config.toml
num_attention_heads = 8
norm_eps = 1e-05
positions = "rope"
rope_theta = 1020.0
rope_fraction = 0.5
qk_norm = true
attn_scale = 0.27
extras = ["some layers without positions", "local attention windows", "paired heads", "gated attention", "value embeddings", "skips across layers", "capped logits"]
weight_decay = 0.079
batch_tokens = [65536, 131072]
Each number is 128 + 24 x the weight over its row's rms, rounded and kept within 0 to 255. Layers, rows and columns count from 0. Numbers have three digits each. The size before them is the row's rms in percent of the matrix's.

# layer 11 attention output (transposed), 256x256, rms 0.105, rows 187-255, columns 160-191
091:137139123124066107123113123124096137108151144113115106085135134145145160126143108117148067159167
098:093093127141136133107101081121121134098107136116124148071115130148153106128084149088137114155105
096:102124086194157167114156138114134177151141161118092143153106095163141159108129085151124123091128
102:105113119128185163137125133142118109125142086160134114164127125136144106158120166135146119134104
087:093114122112155127106099124190155080093153112176154080132134151107118156138138110157141139154082
100:178123097158120145120100085102128140178105098131129066137121112084144077112102167150157131128137
096:097124157141144108127132141123112136130117084125122150145150123117133182160107135089112153145130
102:144120137152130110101143148123113121118114153156134130147110133134113174183112147145075124093106
105:106125152087144169098136102111087119155148134161113131093135099168146126144132163108150095148115
106:105155108153124146137113110128138135113109099108175144133129168124121135109122136113114138105126
099:120105142149148111168129093134085138092098118104137154125114136123142152105105119127100129117135
097:094108162134111125127105139134112147123172107113098125129154100119111140187107136072133127126165
092:138103105073132162093101103112113133159108149115129142119132076109115089148115172148126116119105
096:127124145134089111173130099096128115102169160071112076137095163135135107100142128124123098126130
103:116119095181145135125145127124158072136142149115128113148144143126118106134159165128166103148154
101:088143137119111132097137123111102120115155161121122116123116172122152147111126069097142128091139
099:128120130093151142113097139143148139120132091114131119120112101122095117110150128109122125124122
099:089163105126097113147100084140112147139134068115088159102127117128117146126151136139118161099152
102:151109117128114124118131107165100116134153120107142143144106123104154131125132148125153143169131
101:128111113160140110135152143156148095132121111118136131139078134105185129106127154148104171122125
106:162116116099110116158125127117158151125096099129156157147140135111150096136167121090128136093124
102:112128132172106159136139119120166158136107118076134132135184141166113132115131128111113130134097
095:161095113166144113154099123173107132149129122139109139144092095146160153129128137164110140138116
107:126144119132166120176168129084125129153143169143151160135080092116078103113088136164146137152154
098:128196115080110139158040110096138158131105185140122140119086187098141156175132087103100094117102
105:123113117119153102122141117133131127137099123170132150103129085111117171104095118147104127141111
101:129124155136119119132164120116111128113132133131123133119134098084151151166154135137153153103098
106:080155103125109114146140108161170110085148126118157145140112123110079121128101154154145155132133
096:115082087132109141145121125150124118075124122100134154107069134100152149110130171142069139155130
107:173133124112153118140118141111151127085140102129172175119095117151105101138155134070163122094117
100:113132080162157102105125168120137156133155150149143106112117186121125126107160117140142110083141
102:149095169162102186080145129130115104113119129112112126118142132114127127094110116106120126082098
110:144155140091126161139149133113156079117149152129098139123178103160114153146094131119167143130121
104:108098149135157172138124168097179123134172112134122118123145146151086140161146133129155164149104
104:081141113109126124133120054132074127148122091150148173106143106139094134123155151166156070132112
102:135148128095124090158138132165143140111121134095149152134154071131129103121129109119114159160154
099:114113080162136143088117129147160110089159158142129169132152140152100151099102114132102103121111
115:139123161152106131147137148121129109119129116147103107129123131138153103177142140151133093120144
111:087123095138150152124125140166149105141101117158128127098130121119115137116106088135114153128127
111:155091172098127125139109111127128115100133119085139135119171136153110137157100169137116181148118
108:098106173155114140086134084115157109139125126163083082145101128138131183091103136139139101145094
115:128092115136139102083127156153134088114114144112115159152120121133136156149138119134151110164120
107:140146165152105107148102133140086155103125135157170133122084134108137104078134127112170105120125
109:152148141110133138141135145104130157137136114094174128114132133144122149119147113127113164118174
111:178118135117155132140090141129148118137127113116090099125151146140111097115143109133148153113158
109:133139141163114143131098165091130129135122133143152103128120121104159110155113125122107116148131
118:132167153139166103119107133119150143101090064131074126135141120097107137119104130120130135128097
107:141176136128090146128131135146099143128159128170138118169072166098135142119165147142120138141109
115:129100112143158188133149147097077106125083149111128135119132167155146118153104084145073134166119
112:123125067116144142144138163140107138150149121134109141112146166134087147133131094140126144105093
110:095146102151160136151096122134133143107084148146133121155101116099123147100125124103139149140168
116:115138153125083155108117106143167163140074128128115144148079154126118140129156163116161174114097
111:145115108138112104153169118129074128128112095111175122158151105133138096147121144124152151135141
109:125152130143150138122123126119143132130139103116120136116157114102135175101129132116124100049134
114:087115117112177108120089109118113146141154125117129110122134153142168148109123106133135154117125
116:133089159080098127133066176179153127118125143099134133132147137153176140110085101145077078106129
111:144113154132110081129116145119097146142115134115149082127089106135117138111132128145122137107140
115:086132120154107139122110163101116096137134122166143136127156107153140134131092110141122096122128
113:145121138167123134133137155115153125103152107073120173162139123150133136092107084125128100096099
110:087148131141168132132207104125151099108120107141158120103123103130114148157105125113128099089139
111:122099090110150108154129191110113104168101166147106153164154148040131108140117104135140143130117
114:155092079160119181092166141127168151118127163113121156174117089146124101134125102126126157154120
116:128157112107103164150095099054135150071113151174132145128129141113108154115150134116115136116102
113:082118127148119106136075132151125178077127145141100109100124062099097132123121150169094124144181
110:182146140134134125103121126132195104123104150125110120144057094098131116159174127176141111112135
111:096120136150117090117126178099109106105075124142152120090148148105122088125102103153117115155171
110:152115158097130111116086120116092164113147194154131144122130119147148104132127114114146129117120
112:156119140113130127116152122149105100134118164102114116132127159111167104098125150131098155145128
113:108151140104135151149159145146109121125141076185111159168121182137156094125106117147175134113117
# layer 11 attention value, 256x256, rms 0.093, rows 188-255, columns 160-191
111:161144135117134096121143114079152162108120171146119080127106153110149135082124127127114121127123
095:133160130140138099114137140168116093125137131105146144132161131104193131081114123112141133121120
100:122161156136125106132117122130130149123121161154119135108132159101140131132113184126141127102122
082:105104136124126152147134132107164179092121097142101122123134148101139106130138124150130164093125
142:137134146096131114098127117157162115134116134180116126141093125111127151121097154146129137077122
133:112136102122129123128125150112112127137131111140124165128149164157113100110176110099127121141116
120:157088158151127122145139136082105163106128145106102108116112133102100135120087164116148126100132
163:137117114158124075136098116110101133132121080136162192125147128100151143065173101117135131154130
113:167150132105130121123130129101135157197131166138109135145094115169128154152090135104138139082137
112:137153126144146087132084145153119110091134128144149142136166134148109179132143142127124157120112
128:118137129122130107187120103126118104117138132174121138138139144111104128133167114141107141138112
106:144118112134119201104133130125161148157124122169073142132114085164148108121153131131143148105129
117:118130127173122071142100178133152108101117131117139113134179134161141163147086157093167148148128
130:163135141116125118160111148061126118116117137092096124117126124137142119118130138111143155053149
121:101176115128132129129138083170131097174131133131182085119109124127111129118098084088120096132129
114:124134127102124169136111099129130117178112135095109113126112139130122098190129196127108112176134
131:112093152120137133117132141163115119151125131141122124135097112120160156129099123181107145111126
126:150130134102128118101142114106128138120143117083122114116086127136109121123078083139136111114122
127:117127148081142118150118138115100132137103112168124147145135120102171154047174125100112129116129
123:135144115152133130130115149118151154071107132166158162131092157127103119140186117143094130188120
126:089137139134135128151120177119140124097127159099108115132129116139149153129146100127150163078131
100:136119127123117095141140110184140106137129188174130152130121100131147116085115168133103143151122
149:130106168129138111124123139122149127177128133100125149117150112117153110123137110165142146119113
103:088123116099122118155107181155140085080109150205153165121123113109147176161104156115156128140124
118:154101146142132107081161130147150134145131148175095085126118101115152146149118093141137129102117
123:102123104178130053120126170130073119092135134100150109120125146126191162130092116093131140120130
122:119122115116108138106109148084103182155118104135106144129105118135135110136121103136131164136143
124:091139154140137131092132122171133125183120135098157125096111136171151117077109110118155126114137
118:159123163095122172146165142061100132146129134144116130122105109164090123163108099121137112078130
103:111109123176127139094140159130140145136142123137162124137157142121145107071142122093127171145141
147:128108112152130121145116123132082139116124084122156176118158136114138135094167125128116123183117
123:107136110129134139137151130130094130162127116124085162101106138146126124141156070142107093166123
135:169090133130135118163096133083117151129130141164138154130188109121131154108162138141152164160125
137:103142127206136132103144125138128118118144152134152124116154148164152138135107113136146115172132
132:113125141051116169154161141112173162193130097129066109106131108152136099112124080110128098104118
129:171131124177136108120135142139109141077146170123157124113132142111138114155140136159099120208124
088:129166113126136095126132180123134089065124131124113139151118129120151103159138180069136135132122
080:128100122062133154139125112110088115213131094160122128107157164122111108162139092204121138098117
090:147157120098144133150110135086163168128100106119143136113141110121163117126153084130112170139125
083:105099114139114150129109088180147131136132140127119134134157107149122146125183147134152109170121
090:112089135133117154140131126097095066086109154111073167132124068145183142132111154126159123105125
092:168113117136141091150147138150128152120120145114164124140118090125118120137079145052088139101125
083:165123149124144134122135160143095141084129116141141166122153129093099091121122115118157139171148
082:146125126124157119136118201143131112101133118122122100119106119144105147105124199125129107118112
085:118137106126136141138153137102151101146137113135141095078141145120124110134170133145123130145122
081:138179144092125114137145138101105116089130133148106130133138166120133117119115141097140128151132
082:141184127118133165158097098088107146138148137142134117107116135150128105125120187160126136126117
078:141051109122159112131144118173081142139142110116182162129145138152127113112123134126153103119117
082:143115066110139131089179134167120124121136118090131104103119081115144120142107093089125133119126
079:133122117151129157133091121121115152138105139125062116140116095125097134114142098137133113177125
080:090053162147135148150119127077141163161109126144130111120120155145150142131130142114154154173137
082:137136119149141098147153147148095134114126125108129126140108126139115160127086156141116129115123
082:179089103083128107183166132169143142107129146092121113106131127127153121141125142126122096106112
080:109133106131125156120124139181138121099126131150169135108138129119116144115109095130127103152128
085:145125156074105092090098148144139126097126119122146140125147138107181121074138094154138102122117
078:120151154129099084106144115113148153134113172141124139155141112135078124087151075128109172178131
100:098113126111144198111123193126154109167133124115146105102141142122123113113157095149102100119118
086:140156113193150143136109132156092141152140124153161135105127127118112107100120136205117087139120
095:182127143140097140145147107180126150079119108137124122146140099140113116153081128176138144079140
084:136150133087109066161116112116168137159110141123122155175116134100110105108107117139153147174124
087:104154108118114138117116124144151132167126145117119103144104127158136104142161087120116155126122
084:134151109116142121102105067123160168119135123099173149137131152093095127135107171146135133132135
083:137136135185124152112107089148134158104138179116106115111070117160100141193107218138132153090142
079:128102148184132096120086096164076125112116117151127148122115147111119094122124149153120128131131
081:110130118137143111111165150123088178155128149164114101121129157094141113136117078081118129127126
083:191165133142128103121094096047091139110121138193089141122092105159125118145116098134138150095139
079:120116127118124085116112107074143124143085075157094143121134170122120149117134123131144156097144
081:114061144129105139144105081120162090132139136147110146123114156129157147100127100156125141146132
# layer 11 attention query, 256x256, rms 0.112, rows 192-255, columns 160-191
105:134118139137142101172093145164116135137132140099151114165142128127117119151109111103109122101095
110:115117130085090129140111127114118131127135150113108105111140098167167162161087131162138143157155
123:148104146146142127155097145107075099133088121145142110181101147117127131119159100121175130082110
129:131136134123113153153107141129161126134134161113116112163145137116171133172109131132140145156150
124:109140119111133102082160134131131159120127115140133157096143101118114120094122129146086097122132
121:139113129125109098140115097092067117088097104154137137160115120138134146114133115123169170123140
096:099122129098156114107127147157135158137174136099130135074107110130118094106132137138103095095128
116:102092142129112094137176127139098145125137120118122098124125098139182133106125104127107096122156
095:106119115085171127132181117125132111088116168130131098074110149152136129085172125146100112104090
105:163096161134104118139135133121114151135117132152122115149177118145145149115099133103158109155149
100:142169099113165145109155116139148109088126128152161117091108153117106119138139120130096153123096
096:143115119104143130095062144137148121165177151097117138094093130113113094121136169129127115104112
098:130110140115134144143158073151164149126125143111129117125141111149134075109105108113132136139127
101:137142149126121072125138098131142122085138141111148101129133115164107100107137090187088145136100
100:151126108085136164154095140129135157110131151141107175121131111115144124137128086133132119135115
087:125134127133140101116136096154116101143114096166163095129151153116128135092131078154108160154125
094:105123109142161107135130138141071127127139142150152123105122149124153170140179110140121157106115
089:120095151151126094139128145127126138154137082121119115145160120120144124114123120114109128155131
083:143181139101114120123080122133123116135128119109140118136113132159110085134142137145144153152109
094:133156102151145119103103166147109081169136073128141120144158117115129134115135154117134161149131
095:129108129126145111144122163147111094087168115142174148129131097132119098106130166077113115156140
095:119156142097155172119167095116117151144150146140126124131106168126165128164140129172144110157127
092:116113127119112122126100146189161127159159152119133127140142159163124123101078179136127117155124
088:107143119170123121139147127174120095108144134141137090134070123124129134120165154155129150138111
088:125108152114117119127115124137126135137160154127154133121132104136161113104083174108135133146154
091:175111103113127151123107138117138157143111166119067114132085141123122148113130139125136117139127
093:173145138159118149118149137139123165085120147202138118118146115104117123138091135129119157116109
110:158136130088124096157108121113103150123153143104139129131131124175125124154136176152142156156139
095:144080071121121085136103109104108178122178158129142147128102105134101153142149155145111122128141
109:127081127118173103177142115105104122089091159167126099094105127116130138068155115150124118153106
102:117134117101162129123161127124102082141121116142116119070109130135117103126113120131092135121130
089:135123101158095103074139152108148141202125124179142163157148073116103121122132141123140140121134
059:148132155133134145088130137142144112104118107154146168121109124161115114114130132134120141160143
092:138127138128142126134158144141148150171149096135124095147135115122130144141157094120135162135135
076:156107155139134133090126132138133147129117133167143128108115137122144116108094154164130133144129
083:157129139134136154102189156138130137125129092157127168134121139124122112119126076155133155138145
092:115151113110087166146135116117112118110133142106112166155112094156135112138129089128123126117109
077:124125084098126091144099138090134126122136089105128103130138080128142162155171113149129181134102
104:096135106114103141166150099114123110114135139105131149179123113161134126142133076146134132094119
066:084139108120105104125132147142103135147130161127160138111076114127130133157167160110118115164100
084:152126116102149113129115163155113115138154137131134150098087123145080145138149145142122094164105
101:159123131124158093092161162148122144143139105123129151055117134110095081107131166095115119138106
096:086161124116136146182104099131151103148144147104088134118133168183140140136124162121151144117119
107:131117130122163129090164154156136123134152138106140169054101150120070101099131146098099115162093
103:175163100115111118110157143140149149139141130130130142139103140089105151143137133112140139151135
115:088118119164123147112119101111139164155106123138134133159124106107140132089134129151106152173150
110:098111127127102125153153118114135109124152143091123156132158119174145102140123095135117113093119
108:128102159124083083164160110117085131096133181156144138140123114129130177167139162138141104133123
104:113148138141129147141116146127207130126126133144158149156115125113105114106105166151100128163146
112:139114136133115103098078129177148113120141143082116114142151117160113110147082142100127112144125
141:135105116164126112169136185148129104098128123088159113148102153128138159171107162088171127109111
127:122127079118135095112118142123147134162179163125134143095117086167117123115146116110107102134093
118:112129125102113129125124120152114108106146161127109130125112106135109119103154117160134129158118
120:127139147085129140136103138092131146114119094162085108141123138110123159095144101144118120116135
108:170123108100131137115222143133127099086132141102145125100142132093163124148108136137122079131103
118:150089117121154151143134142120120129135130167160167072186131143080100171166110095132132128107140
109:074152127087117137118117130107128162117122158092130084143157145165130125138128109164092110132092
122:147125145120109135183098140091124183147144100153113127139142105120113118138146153140131138150132
118:126140100097118142124113122120105125131096130136129130140130184091137143105128124166144119129124
113:128099149121135116127138174111152116134128078132154110070169108104132159113151117111108126118125
118:172125086099106118134147093144144139114098165158148153161127101133173124147127143162119125156115
107:071117074107136132086137084177086109089162108158123118107146119125135130125131134155118112127110
109:110137129131126131102110138128116125121133094171116145117133125134131107115114137121132139156145
110:107143120106150128118141138185095118100124146163143120127118120120189164128108166109086045116137
# layer 11 attention key, 256x256, rms 0.111, rows 192-255, columns 160-191
072:151159158103150137110139082122154126118150134100153162144106138117155131156165125124123125113113
088:095118071064102120143102141100137118139121163114094163152144098149185128100119144132145154101141
089:140181118093099134140130076076166125071125140116174155158121136134137163136156162132109145103163
093:121107104115079119139122133103148157131131113136114134159129148160159147112159140106136163130161
089:133097095132188148117140115085136105136123143109123140111114128117128100111129102098105094079108
108:117115128094072130129119085111137167118110129104140144175114137136134164144116105140114176090193
090:130119101157205130126137159117135089144148138145111112088139116112145078105113075091118098126088
103:100106155103071111142118099113117128139079120118130151143143135148187167148092146115135131078177
094:097139139117194141143145142109128111084117149119163147091125120149147102085116105119109140142104
112:119127141096047150151100092124120162122103114118129142181121116151150174163118166140152158123168
107:141162079102193149080183134126164111103156150097134141091119140122076109103145156139105126143071
088:146137115164169147123145157136127103170165176118072112092113104107138099131109089111107075144092
109:125133104162113111137162147149134136124111120160128125112165131130119114102131146143143152129118
115:138129131136136130157101137137176146146128124087138101138087097142133078113166122169107125170113
101:137127083104136182153123169128157117145156147121081152098101130119132130112112105156098112090115
111:097039178122160118178147107123139124159113113120142163129110101136123081097116154159127134141138
104:120164130091159141128112099109118124114118160136165134147129122085113159141144164092146153123132
105:178086127121103127155101110138118151159122137132068129152082106113170090099134177166129141149129
098:114142124133123088140109127130117108123135106116170099105181125132112118149104140148131140152138
099:117116137100132101150148118138145135171123124097142148114082130151107071122143123118129138138131
115:113168146162136113078162124149123135150119144097149178084156131135130076143097150128142127148097
107:110124162111123162116159118126101120140088081135118121137117110069128150129099098125157115134131
098:127183127127144106096156135135084141134120154088153141137160130146133154157125106101123120167130
104:106067158167146169108098133142113087134103115129134125117111113133161139123101131111130111147135
098:112156088148093149107118119134111119136105116127103143124159148076112147151117101118139109151149
104:124140119155145132189133131144114115136099163153094142133127094129131131097133084116142146165110
101:141124137140135176123155092125142111134123106152128143140141109141090108135135137113141130122105
107:120164109103107144138116111135150132095131105077109101143133132145127102150119153152146102167111
101:073178133117130135127147154109141095163121163107128125127123093120117107114151129137140098138124
113:095129184165188091182124133138109124134121112109141127121126150138115132102141127106145162134101
109:105093138149128113116166170138138096115104151118093133123131100156156123114079082134121106138094
098:090152110117104091145120129114127108148154104143133138121131136138118106140123114126126140131137
066:115127117117138135171154156140120128131135115107173141107171107116127124125112153129107087149102
090:147116168137171137116129132144164149164151107157113122083137133136080152116149091117131118125125
075:126126136136136109171138178135116124120138098115138117091132145142122160127092139158129096130115
091:146126145145164083141128186134135144152143105145126069092123130123095155137152085130131123122101
091:144141096114121169105101079167148076087105169131142158180155122120127100149098158124132135120128
083:132114139135093148102148097118108179151103098129108127150120112124160118114156136167121148113176
100:127119112117097148154112109141117146112106146159161147183130092109154115117107155124174127150140
074:140140107090150078101146142147132137118142122084112154128087156172143131122118172105093130146131
087:155128115115155091095096179154138108144158131102093114103113196132133140171117140066124105107097
084:124124165135137107117139134111164107125167134109109108075134147115111123168180164154076107121092
094:161142107068138090115087167153144105114167132114116093155159175150150147154097161079110125125108
100:149119149136161108116145130152154125128187122119121116102111189135113107173147162099085117121071
107:152117095146123111151105150149145153115102164122124087127136168109104117153123113061149134150152
099:117113179151092106155069133150101145126160145119107157154118102161126141134100133150120159125143
118:112101141110118154152158074118120120171101105100185117144137104135140129151150126166180124140121
110:107138112120167146098195109132126138121163144106162151125117134147141117135115130173098136111140
112:123150138124111147131126122109157131129124110073132156146144158121130117140133101109121127082128
112:137121125119121100115137126131142119134136127113095138113138117133121131154156096167103145163146
126:151117097113147092121127155140116149114111095124144111137077145121134164158153163060179131158132
098:115110103134133132134164113118132146112108146157128152133119115114140116149121134135079089115113
114:140104144109161139139162116171115138118111161112100111142133116123119090121157087124152144140123
114:119098173107117085167135112131133122127113132142072151132163117127127105106104112100113125116132
115:158122143143145128093137163109154108079133129107153130149106111103148108106103125122098115124109
113:157136136132139139128144136158151181179122161127158155149125149095106147097153139104118115141138
125:115126109125148165128146105072137154103125137101152108084100103129113076110171114180136123126078
114:212118159141097148127100155145106187144126088148130070181136133152134121145091153136153136125131
108:122155110112131146118117157104133107101138124114131132125132194110154140109130137159162133152132
109:118098152103163124126142175140122110113107144128128130109120122096114107115116138123106126102112
122:100169135153136102111121149143131114099147141146154119139138133125159184140126108123116153094147
111:082111116108152121110138108108128111129145094158107117107091118157153147160147174123166122097131
124:114124122145155160102136126127097124115123115115159149090144138133101090123112133095104126110129
115:142139139128162125102118142136093134083134113169134110127117105142152147158118100073118125136099
# layer 11 MLP up, 1024x256, rms 0.119, rows 0-72, columns 160-191
108:165065151125137123125165148143179091134136187083132142123124127126150106142108129126122103118083
096:118119085061154130097112099125106119171143105155141129117135135084108151103134144159128066160090
100:139130120127156150115124130161136081137158141081174096133126092120162117169134126115133147156123
103:120086100161132127062154127154154144133123129114154098131066140118155078139103111113118054102076
105:142142081119118120115142112123113097103150167127175087099063152066136104163159140139109112125104
081:135118151121140136077124184130136121108133142121097160129136136120104115181167133143114122171137
089:153119103103153076059175127110143100143121133135131129104058175105125086135116145147064119142127
111:146131124087135137127144102122168143126129110125158087094105165079138126118128125163143088081111
107:136176130112140117142128150110109166104143110136128121150135141132156129085093156144123152115114
084:118124113117140175114106164159154119102142156120138163146146139152123135161117132129149146145141
092:138176072140163154125156125145167075159124088108128112113120173103120145136161153136127175176130
090:102124107141128116095118106133161137059122141119167141104120172128125146180163110126103116144139
112:160148106135110125105110174126120116112145098118091045129116122085095119128126115133110078116081
105:113151098118132123115110133113152067148129126139127123158095187123159119136111161137122128177111
098:122131131128154121086141123105125135177127122073118124165140164107159116166124164138105126149126
087:139136111100173179105116167142125081173144106119141137155115163137107120139097214144150135174120
105:133151089126160180113173133150146142121145144118176091115086161113103103159137118124083104129117
111:090149061162144132145176122155156088061127126110133111158141123112108089153109147128135092120115
106:167135119110138124140139103138164141140151134082102128122107123141111107131114115110112095134134
095:109165135173137131092105157096099130109167147151122084152124124132136112112150117140151125101105
111:108123082144140124149145115108152094078131123093125106106127107132136150114104144157128111110081
105:115135098116162121116169116131144106136140173109137073130124167115114077117108133140107106120109
100:118138111152154136158119146087105157079134119129156120119121113116069111148205161129162126110118
112:103188145114159154149146068132133087121129179123108125073107124117138123098101140152134101105087
112:136137124145159122118160088141152122082141152123194065127096140098134139106132121127116162101101
106:154132100149142104098167121130121120148151131099100065121135177090175118099147140123125135183120
097:107143116132137128137131137138143062146155136149116103116096118140119102138096172175134111128110
107:172127122119149142141134120124087085158156091134143130140052198108137115128154104091134114155092
106:156085122111137110144099143134141131135121122176083127146117123117151071074135131121107115108129
111:133150118111135113080146159116145130157116163128139104107128143120124114107123150126066127113107
085:142130110134141157131068149146147108126170147120150086120109130149117122129170146173112091136122
061:155102084150124148162128139104132079095136097096135117134127152125088144100138133140129123149123
094:112121129143111152116103099110146091132211164154121136118106103144121096154132117095132122090134
108:134131098117129129163124097131125153138146149136125112127170174130099147126098144145078094128056
103:100101115161150143124112132145137150175154133139117129129149130132112113137130081173149136178112
095:148165127121123107127132083142108080141154143083165127141070173097106100091136092120093110163121
090:156129120156149123108139166151157125140115118149119122095091131097147098118152163157135142145093
108:103182077145149129126122133159173097140137140160134106126112154110135165098135111100135135129109
107:171120118138115123136131117144123106111145116119136114128104114131134109130119120128144113137127
089:116133123091136106133133154122125140136116153150116084142100151089149096134113126110124111114095
109:091128120107139144153163099135149119115135151109113106140075107117135120093082156114156128158123
102:112115102096141131128182112170139121162131150143149150137110148097114111115174144126112091131088
093:129161159145121127084114126167150139105144195147124126130148118121131105153121108154108137153125
093:162115187113154186110108189132131089146153139156097146155103154152110128171152147115125134137127
102:162121145120158106103136126120112119142162091152116087097173118154123128114120145132084122101117
089:113161112122113143166086108117176094155139138102162102096146171111107075093153161151102100141122
087:128117134079114136127141158112127092130132133125123100145140161093084079133141148140131110164126
083:134119117134123127131161153125165139102169125135112113115161133121092105119127102108116112175139
102:125152108121127147116146118146111128147143119152123065111082123117171117111119109090107121138117
097:119111104129133123138139096133138124165164163130186109096160136093115101132141118129153126145086
106:100127149134124127115129105113158135109139173111145162142093141082145084132126144177110137146140
070:119144064106119124128112164114144074126160159145143159134127117154147099156112143106143151078123
102:147168144136115107138153124093131094122134117093130122125098176116144109099127155130120123127100
110:119138109123135129106119145151100096121179133152076117119095122121114071152125158128121108131115
080:121135112127162102106123123153132141115134129160156105104158142098144139151139163110127094165105
115:121109120122159136123153121131165119093136164130130127142138127127104126118145093162117098148121
089:197151076113145134126140126109135159131171122109122142118132117139141118186172146118082083145121
097:159137145126129099148131149134156119181123082097163100081103141134095107124120159107110135165081
084:136110112108135092170130159115146135160133112111086096109149103103141100131136118129119123178115
080:124101114128107142146108166162142109149131088137142102078117129110155143103153120131115137125147
093:110102122164135060126141162137159175151114124085168142122133129131124151141114120104126117139131
112:115119089130198149121145117119130163113098144135148112092138149063112118132108123134136128169112
100:134121137145135157094146142146139134130126156125125111126150160127125139134111143130138144135120
103:145126147131171170129103150139099102126118112138097086113120133122116120104132144147056157105124
106:175140171076124166094090112105108140166116160102116133152113114140107085149145128126103115148134
095:137121091153129109143107157111174151115138129149110126091112142114120117112139129106127104168118
087:160137089095118125108145106134156116124128134092137101085123171080168147115122157137135121126143
090:101143116084134098139129095177125096118133134111170161097102129131138121112137170134113089167114
093:108157110128152123126106108128157131127122164137158120108144144131140120114161113152066125158104
106:110165123143125116094104163096160097133149117147128156103097145092136149170149080084104139117102
107:139162092131155137128122091166155147120132145104200110118089112127141109111122137130120153171113
104:133121146151112130118145141133167157109152127100132150130152133137139086148067135115094151121119
100:138115084148117124122085102110150147122125114124108098152131135125113096146154117141144089145101
# layer 11 MLP down (transposed), 1024x256, rms 0.109, rows 0-72, columns 160-191
105:137109126131139134132152142144139086141133121098105073146154160113139119159169128098080143119139
093:103085168083094097131139096099077156180129109117144154103100161153115122157112132148116084140139
100:102119119063156146148140125153135172149128123138138137150154109128137142129136137140094134140144
103:131082167149154158144116131120121134190092108079137142148091145128110134130095095156132127096146
109:096135144119128175103124108104130103101119144130150158113113128140118114152115141125103157115063
081:142124154106112148142136120122071146110117171123136105142102120151070140102137124122099126157133
086:128107152114107172134120134094169145130117135098116115171118113123105140120114113168109145133177
112:084118107145129128115153141105080126094111112154150136136112089097125128115144117128106172137135
109:126176179108126102114113124184122104120168104122110137100128126170165116136114065142128135102143
088:125111120111141158155125160145139154161157151149108153110140068121108078110133103139134174120171
093:131149120117126125116122122173143123110128120110114161145129117122101129117066122123116131131124
090:153148132141112149128140125103129103149121124115137103180132130109136099127129095156136094146162
109:109087110122140098115148118079098090094135125082116134126127155175120135121114127125096114128160
107:137083121111159126133136095104093121117107110110130105142123161092146120109150117138159134123117
097:120116121155125118129110140070077096159125159143147148101099136103130119146120168168121087126150
090:173133144100111154165129130073148099136096148121147105167092098136145165136159127156117162120141
100:122103126162114108122161140125128133136131136086144093128123103153138136113099151146123122142139
109:134140132092146151149128074091124154127116149126116130149128158083162116159113150134140155132141
106:119095153176156106097138184117129124118152161152111153144161122156124121123107122112143140132109
098:107111112131149124104139098170115147155101147132111135143108114100145131118148085128170114110104
110:125140109138115144140153132077110119110088151136122140114168131129169102115091141126146125148123
104:165114146102128124116101135128133127130087168141113178144089156146144111172119164146148138107123
101:141106083130122097139139157129134059162108158125136124124086148132151113116127134171112150097080
112:149085120141120098164145117132108133098135114181079155138105135115146157119074113144098151116111
109:136160131076140153160175145121125097099111109151137117111173098165124089136103142144123130128126
109:116133129136095150077127116116110142140164103138104145092140162134130158124134139136130133151100
097:075128159118160122107162088117138119131119129099082141184127123141099124154142135119126136108121
107:123111132143183133104086120143108100129079126154162148069101077120158135060145109157146168137121
108:121133088096144129129156174138123141120176104163180087121146147102090136125151123123117097107109
100:112099167128125113166123117122108152159149133162082122069140150125160121117126090077165098160169
089:163100133156130121150092134141082159134149145114108126117134117140107161142109175165127092144128
057:133103097124130119094136086103133145171093155169109167150153108121115162131128105117155149139171
100:130124098136088162138123116098085126137115130164138134109122122170122101126093120124148121104113
104:167159131159101167147150127079141146090140128198114113119133141124088168168170108124118089125102
101:106118184148138122134114160135095136133139089156114130118114121163116099102128116095127125127152
099:132143164077185123124086124137163160100114125119129174128154146180107143133101120114151108156125
094:107124176133112196166104123110159118118116132141132107118095105137176129145138150148128138114079
113:101154115128100109129129122108126167151148138146153119122127155082093150132112118122109135145118
108:167142142128092148124160144120112154118118151137202107142104093125103135121125142164108108134142
088:128130135132122130131097168101171115109148081149189149147160110113137112104118152144151126134121
104:145139096134121129150110120106176170093095122147129137126119080116122172140113131117092153124168
103:131094161117130132133148151106125096130159115147126103139183175154139148095165115118168104151139
095:100068131086135118104120135139147163105141104148147145114153148112121099108149119141142116100137
092:124104156136127123118092145118124120115175114136135127150116155187195156142126105076176149138106
101:150091132127161162139099110157174118104070108138153134104130137087084099113143127109158113102148
087:109132181104141166153143177149149102127111135155093116090137105142152142110115109120128143135127
085:149082127101132104107144112121096138087128111150128163095101125108158129101143104156117136124117
086:125129104106148126122177110130142135140116134161168133102094080140115125116132123170113136135129
097:113153165091112107129168146083115099100129123135137147128137087080155122140143144157143133187154
095:097132140128120119135105147083137148162143100093145109119107129149138084141139146122106076131124
107:130159173109157091131142126109133147111147114103096150123130093126175138115145156153161081114141
062:095128151100139119102115145130101138119151164146116114140153112154166138111105159118147171142162
105:109179081122080144119154153150136140162116152151138130113127138116110115131162125123173090156096
113:132142112100116155142124159078109091150157102154162125143148130154159075125139147147151133130131
087:100138109136141134118113142099138154147145140098115143112138137142184108152130160162123138139110
110:124127136140167145155113097146139196072125133146123090133116141102162101146080113122136132140111
094:123095095133150135116129061109145103134153109122134104111097130102107109143125132094126141135129
098:101103168147151101124095155139133116110119125144171163149091089124134143112145127113176142164096
082:125119140089123191168150125148078137115155147115121171132155112128148100118135159151116107165143
085:089158115063119103149100142133143155135130105170123127100134117150124110093093112104105153115154
094:116134131124098128125125106137101105113102113115090168103119105105097155129124147144134123138127
105:136114132125106108166144133097088161132126114142163112116152135135157142102110123122156122113115
103:128134112157111123117100135146093148079113145117135129082134093121166143104132128102115117103129
104:121133147131128164118104124145147132155105128122135108121082100114130122146183102141115132128140
106:130104134114132195115140097148115123169132147099117118127109163179182134140140132103123114131126
095:159109148152085141122135137118084152150155099094110120112121101137128119152168179144128125119109
089:154115144122111109158084131115129117147070107141154169124121121130122109133152101132134141148134
098:106158151129128142101134071119124100109109090124091152120080140125168117114133120139142139157119
092:135130157097161159124132107126080149152097093162126153077124117145193111117146137131161132091128
104:130160139118156135096128147095118115110135142121131138173160144164128139159179077124157153126177
105:153161141136125117131161095150110156118064139127109094126115106190142112144102152141114153107133
108:131121121166130119117155061099157142106136147133082139143123147105077120125126104130108142142099
099:165096129100082129115132138119131094145132144147127105158130142086114125100178138117120159142153